config = dict(
    d_model=128,
    head_dim=32,
    positions='learned',
    attn_scale=0.177,
    tie_embeddings=True,
    parallel_block=False,
    init='normal',
    init_std_down=0.0104,
    schedule='wsd',
    decay_shape='linear',
    doc_mask=True,
    train_tokens=154500000,
    steps=4124,
)
Each number is 128 + 32 x the weight over its row's rms, rounded and kept within 0 to 255. Layers, rows and columns count from 0. The size above them is the row's rms in percent of the matrix's.

# layer 2 MLP down (transposed), 512x128, rms 0.0751, rows 186-198, columns 0-127
size [ 97  90  95  81  91  86  96  72 108  81 117 106 106]
[[104 135 156 126 145 124 129 161 159 176 182 128 163 170 142 171  67 124 115 101  70 129 110 154  99 130 106  91 142 184 169  44 153 166 101 194 134 142 125 122  85 102 132 146 153  99 124 136 124 169  36 125 150  71 139 103  60 176 110 155 143 140 151 123 129 113 133 141 125  74 100 161  95 140 111 117  79 159 180 129 172  66  73 144  68 132  81 116 111 103 151  96 157 125 102 126 151 122 113  71 124 130 143 147  74 153 111 147 152 129 150 107 146 147 155 130  84 113 107 168 183 121 136 151 123 195 100 156]
 [ 88  96 171 135  96 169 148 151 152 135 195 167 115 122 174 102 139 165 160 153  97 138 107  74 175 144 107  70 155  92 120 151 129  61 176 161 126 133 136  97 131 168 184 144  94  91 141 104 111 110 135 110 133  97 127 149 171 107 155 100 143 138  94 118  91 166 106 117  82 120 148 101  73  66 107 202 204 132 130 160 147 191 153 122 112 130 128 175 194  91 189 142  94 135 179  91 103 111  99 136 151  90 120 139 115 103 105 142  96  76  89 117 166 153 118 147 144 141  90  98 101  68 134 116 108 151  93 111]
 [140 102 117 120 204 127 114 107 138 145 149 165 120 129 138 112 170 122 113 134 138 105 119 105 118 106  45 166 155 123 129 180  91 124 181 134 100 127 188 142  87 142 196 100  97 124 120 165 122 206 139 145 111 104  90 147 104 160  73  98  92 184 153 123 118 122 119 147 111  66 116 128 110 130 159 126 162 117 158  86  61  98  79  85 111 151 144  89 150 139 115 114  87 183 143 126 154 161 125  64  89 113 105 110 171 114 159  92 177 150 128 206 134 137 188  99  76 173 157 100 128  59 157 134 155 117 131 117]
 [ 67 138 106 103 131 116 117 225 155 136 132 153 136 190 109 187 171 126 122 169 114 142 135 112 146 117 136 119 157 121 160 135  69 118 151 180 136 149 101  98 133  87  71  57 145 165 117 149  73 159 152 129 118 113 173 111  87  76 122 100 146 153 101 113 116 156 115 164  95 134 145  78 136  86 107 117 167 115 138  84 106 164 167 121  99 160 127 106 160 136 149 147 101  90  82  85  72  96 149 125 111 152 128  95 161 164 121  93 165  88  85 133 122 160  72 159  86 160 181 162 152  86 173 202 126 109 152 161]
 [ 73 116 138  89 139  65  77  98 126 147 120 147 101 161  77 115 163 132 180 104  85 106  84 124 133 124 111 134 161 143 134 170 140 106 185 168  80 131 143 180 111 137 194 118 151 124 149  85 186 145 137  90 136 147 114 103 132 148 111 142 162 130  92  80 138 145 110 103 135  88  89 137 129 131  93 125 143 174 166 119 116 150 149 148 181  99 122 101 185 125 122 144 178 114 172 132  92  99 139  60 152 124 116 141 143 113 213 159  63  97 112 116 174  78 132 139 156  83  87 176 108 123 102  63 143 172 185  81]
 [ 89 128 139  97 155 143 120 108  90 137 113 165 128 145 112  26  81 163 113 141 128 120 122 125  80  82 148 128 120  97 149 127 135 110  65 125 102 121  95 147 175 119  89 102 100 161 160 169 111 121  84 136 127 114  76 200 121 210 104 138 179 122  75  92 133  79 133 171 153 110 162  75 187 107 121 166 132 143 117 115 121 103 164 188 150 168 100 190 126 182 120 118  89 137 137 170 125 156  88 163 140 159 135 142 104 106 102 125 109 159 136 125 126 166  86  93 102 153 163 116 134 161 128 179 161 132 201  69]
 [133 151 149 207 175  95 132 177 117 130 163  68 164  93 144 113  91 158 158 138 109 107 113 152 177  94 108 130 138  93  64 112  89 128 129  86  87 159 139 128 180  74 127 134 139 119 130 149 112 146 147  88 155  72 136 121 118 126 109 114 159 177 147 150  85 101  81 118  84 133 166 163 118 103 127 110 165 154 141 169 138 195 100  80  89 124 184 153 113  94 101 142 147  76  84  89 161 139 164  83 101  52 166 190 156 141 140 105 174 135 193 168 131 142 117 140 120 113  83 126  77 169 126 155 137 126  86 118]
 [131 155  85 129 168 123 132 132 139 131  34  93 112  95 135 153 146  99 127 127 118 144 135 102 167 194  98 126 123 167 131 120 149 153  76 119 109 137  92 115 115 179 149  58 131 103 170 114 143 174 121 158 164 100 112 111 142 163 120 127 110 108  86  94 112 134 165 158 137 113 157 130  97 161  52 122 100 127 116 137 107 225  94 142 182 138 108 187  86 174 157 157  84 133 154  68  87 130 113 167  94 118 204 175  98 176 141 157  74 120  99 146  78 156  71 117 129 115 154 141 106 156 103 144  89 154 155 118]
 [ 75 122 101 123 122  99  86  98 161 142 122  33 157 131  82  44 102 191  94  96 135 117 131  98 185 130 134 120 117 137 150 114  95  91 112 130 138 134 202 119  90 141 133  85  83 159 102  62 146 131 134 110 115 124 138 184 146 119 154 164 147 160 106 111 129 154 140 161 147 111 125 142 166  87 142 139  70 148 184 190 114 141 103 124 147 127 169  63 105 177 139 123  91 136 191 124 104 155 122 142 129 127 151  81 103 192 122 157 120  59 143  69 104 137 109 129 172 137 154 136 170 101 155 160 164 115 166 152]
 [135  75 130  94 143 119 194 169  98 143 129 118 115 102 152 110  74 160 113 145 126 143  89 143 126 135 113  87 110 122 198 118  95 100 130 111 139 143 124 104 120 122 146 119 175 107 216  62 106 160 146 114 135 134 221 129 186 122 121 155  96 114  89 119 127 152 165  55 145 108 110 114 110 117 107  97 116 137 160 130  96  69  91 155 127 157  91 117 123 184 118 124 120 137 134 175  88 141  89 133 107 143 181 105 123 143 172 186 114 226 168 182  88 129 164 181  78 111 100 130 107 112 113  97 166 170 109 121]
 [148 118 123  78 115  96 194 129 122 159 124  98  47 103 151 186 140 108 139 158 124 168 169  89  97 107  51 159 149 137 140 131  82 110 172  99 138 168 121 120 132  70 131 137 140  88 132 134  71 188 170 105  45 113 181 165 156 167 128 208 119  77 122 102  86 129  99 126 149 133 141 164 123 167 120  98 133 126 102 138 107 154 147 126 153 133 111 126 148 123 129  91 144 150 166 114 114 130  88 110 153 191 139  72 129 103 178  93 108 129 169 154  99 140 147  92 173  85 129 126 112 106  98 139 120 124 117 225]
 [137 101 131  77  98 121 105 214 133 137 109 156 111  88  77  82 124  93  90 180  81  64 117 133 132  84 181 168 149  84 118 127 221 162 111 111 142  85 143 104 168 143 135 146 118 109 165 194 120  70 104 117 134 157 138 120 165  88 104 111  96 105 160 142 146 128 104 135 131 171 115 171 125 131 157 145 128  78 129 128 146  82 145 118 117 127 144 120  90 111 145 172  94  74 142 187 108 183 128 135 167  96 200 112 112 128 168 155 140 112 113 172 110 114  73 148 155 151 163 112 118  85 173  87 129 172  93 166]
 [110 102  75 123 140  61 158  83  88  97 140 116 135  77 132 163  95 164 130 111 134 135 140 146  85 195 138  62  77 174  76 140 106 168 119 169 147 115 151 179 123 147 141 131 112 138 150 103  94 126  96  79 122 195  97  92  88 126 117  76 177 161 162 162  99 147 130 100 122 177 140 114 106 191 147 125 138 122 135 119 112 157  80 114  97 118 140 111 107 155  70 145 124 158 164  97 117 109 108 124 159 123 163 188 127  91  89 151  73 100 142 124 146 166 143 129 130 152 180 162  84 123 123 226 103 164 185 125]]
# layer 2 MLP up, 512x128, rms 0.116, rows 187-198, columns 0-127
size [ 96 101  81  86  79 101  65 103  76 117 125  99]
[[137 132 182 114 140 160  97 180 166  59 169 193 109  95 118 118 171 124 115 143 109 123  89  95 125 159  98 102 181  94 149 133 140 121 126 162 111 144 109  55 146 163 131 184  95  99 140 101 119 138 105 146  61 115 179 123 137 134 132 132  73 138 115 100 123 153 119  90 110 149 165 127  98  99  78 154 121 122 133 196  88 195 142 107  92  86 127 185 171 116 190 163 116 108 126 151  83 196 151 109 142 153 166 109 177 116 144 158 100 106 125 171 177 156 130 133 156 131  78 153 192  81 122 121 109 116  74 130]
 [106 109 106 150 136 159 162 115 142 170 120  73  78 129 109 173 165 142 149  96 132 125 169 145  87 159 137  81 184  86 108  99 109 156 114  77 131 137 138 123 117 144  84 113 145 117 159 153  64 124 129 154 133 184  79 134 130 100 118  82  97  86 120 113 123 113 164 113  76 162  91  68 122 132 111 150 120  63  90 111 106 142 143 119 105 145  76 150 192 162 144 177 123 194 116 133 121 138 120 169 128 104  88  77 118 104 156 184 123  40 158 119 206 149 171 149 188 136 142 152 173 101 115 130 188 103 114 153]
 [131 133 122 161 168  99 220 130 120 173 167 141  73 149 121  76 131  81 172  95 137 161  69 135 142 178  77 163 159 111 114 107 134 152  60  97  97 143 157  90 159 147 146 137 167  54 146 169  97 106 117 144 135 150  61 157  76 112 101  82 109 118 163 156 157 121 145  84 119 143 113 145 154 114 146 124  97 102 162 126 153 109 102 105 120 165 134 115  71 180 143 176 117 104 147 152 131 148 136  97  96 124  60 167 107 134 157 109 114 133 107 101  75 131 124  91 187 119 179  88 147 123 117 121 200 156 112 171]
 [137 158 109 131 114 116 168 139 111 135 168  88 159 156 144  77  54  70 124 167 118 100 118 132 126 109 115 138 112 196 163  74 100  96 134 110  64 166 120 101  83 182  95  89 162 104 143 153 123 143  83 151  67 191 162 196 187 111 175  80 190 162 202 176 145 137 132  91 150 100 121 138 111 136 163 152 145 134 107 116  92 116 107 141 137 114 180 106 111 156  83  80 111 126 116 138 116 112 175 182 136 152 115 168 134 159 137 106  98 104 122 137 118 163 159 113 120 147 145 139  97 151 104  83  76 180 138 103]
 [191 205 122 135 152 160  87 139 146 136 170 138 181  81 132 179 141  81 138 107 130 113 161 117 131 127 106 137 124 127 135 132 156 152 151  99 104  82 154 170 174 191 153 137 160 104 154 119 147 157 182 103 126 141 149 129 102  81 145 179  62 118 168 107 109 191 124 162 116 117 109 114  89 147  87  87 145 124 109 144 157 119 120  52  95 131 157  98 180 109 194 146 146  94  81 102  82  62 132 129  91 108 118 115  92 150 136 197  84 106 103 158 121 134 128 175 152 122  66 134 128 161 126  58 104 135  97 151]
 [ 96 146 148 115  84 157  95 103 136 131 142 125 131 216  80 163 124 148  68 161 121 123 122 145 102 113 142 124 170 149 136 129 142  97 139 103 168 120  83 112 120  63 107 138 156 148 130 126 129  93 171  47 159 165 110 146 104 143 104 119 168  95  60 144 145 136 149  94 108 136 102  93 132 176 158 124 115  78 158 116 152 144 151 170 188 108  84 104  97 154 126 102 102 223 148 118 146 133 109 123 188 169 207 129 136 126 101  90 125  86 141  98 122 176 180  72  86 151 143  72 135 116 103 105 151  71 156 129]
 [106 114 144 101 107  34 132  94 135  51 149 129 126 145 175 102 133 155 148 140  98 141 100 166 132 121 139 119 149 139 124 120 103 128  93 109 180  51 131  53 108 148 137  80 150 153 108 163 156 152 158 133 149 162 133 156 134 174 106 105 117 121 144  77  94 128 106 100 112 146 124 107 116 189 148 150 144 120 111  67  97 176 134 135 155 112 156 135  84 100 137 186 196  99 163 115  98 149 177  94  72 135 111 159  70 189  97 155 125  65  87 150 150 119 113 114 169 191 121 153  71 169 120 109 153 103 139 171]
 [106 125 113 145 147 156 132 160  97 105  87  92 149 164 101 139 134 101 123 131  86  93 109  85 153  98 115 153 138 144 162 141 133 140 135 116 143 143 164  73 142 150  57 146 129 198  90 113 120 116 133 131 133 124  74 157 168 120 153  90 156 116  90 181 116 166 157  86 150  78  73 157 133  89 127  89 115 140 164 152 125 116 122 127 178 141 131  70 156 140 225 120 111 153 217  66  62 185 162 149 164 121 119 151  57 159  99  99  73 132 127  55 120 136 159 127 142 132 121 153 130  94 151 160 170  96 129 131]
 [134 155 141  96 126 143 139  83 155 141 113 103 159 129 121 157  96  65 132 137  51 133  92 187 123  70 167 116  64  82 128 153  83 118 139 177 134  93 111 140 168 111 138 151 153 153 122 101 172  91 139 157  95  95 104 127 126 149 186  70  86 105 178 166 132 156 143 154 139 167 149  73 178 132 155 169 139 130 102  83 100 120  85  82 135  95  97 130 161 105 179 160  95 169 140 126 145 141 145 107 140 167 134  98  76 176 133 164 183  95 140  71 111 133 139 169 174  57 172 136 100 128 144 137 131 165 111 182]
 [146 149 139 104  69 117 146 151 118  96 165 131  81 126 131 153  89 141 147 118  92  88 105  83 128 108 179 132 132 139 160 158 105 152 147 111 169 176 136 168 128 161 143 131 124  82 149 115  75 108 157 120 160 136 107 177 132 174  94 158 100  83 138 122 150 122  83  84 150  96 138 142  83 104 154  77  92 114 140 111 137 190 105 102 173 143  40 107 107 119  95 158 180 219 127 116  97 112 162 141 150 146 154 199 111 129  96 155 108  99  79 191 141 156 170 141  74 128 131  79  88 138  45 165 131 126 132 149]
 [112 166 133 179 168 143 185  70 114  87 151 180 170 157 163 154 158 158 131  95 130 162  68 118 143 184 122 106 108 172 151 197 111 105 133 183 129 146  99 137 113 123 122  95 160 136 111  88 159 105 122  97  76  85 138 130 111 177 147  92 171 142  98 104 113 105 133 161 183  94 124  70 147 123  85 127 158 179 115  93 103 136 112 198 143 126  35 164 108 126 109  81 112 176 137  62 173 119 113 109  96 163 124 164 133 155  96 127 163 139  89 119 126 167 147 136 149 131  67 122 117 145  74 155 118 116 156 140]
 [115 124 160  98  65 139  60 108 159 108  80  97 124 195 179 122 106 127 156  99 143 150 107 130  86 119 113 191 205 135 146  64 114 121 151  49 108 188 126 134 190 106  97 108  88 146 124 148 122 121  59  60  82  95  87 148 157  85 115 147  72 106 130 122 134  89  98 149 125 115 145  98 113 138 139  97 117 161 136 143 126 135 152 148 110 130 129 136 116  96 118 160 101 141 119 168 176 175 134 164 139 158 120 154 162 121  88 170 193 194 120  74 135 171  90 135 146 157 164 116 134 166 143 131 172 114 119 151]]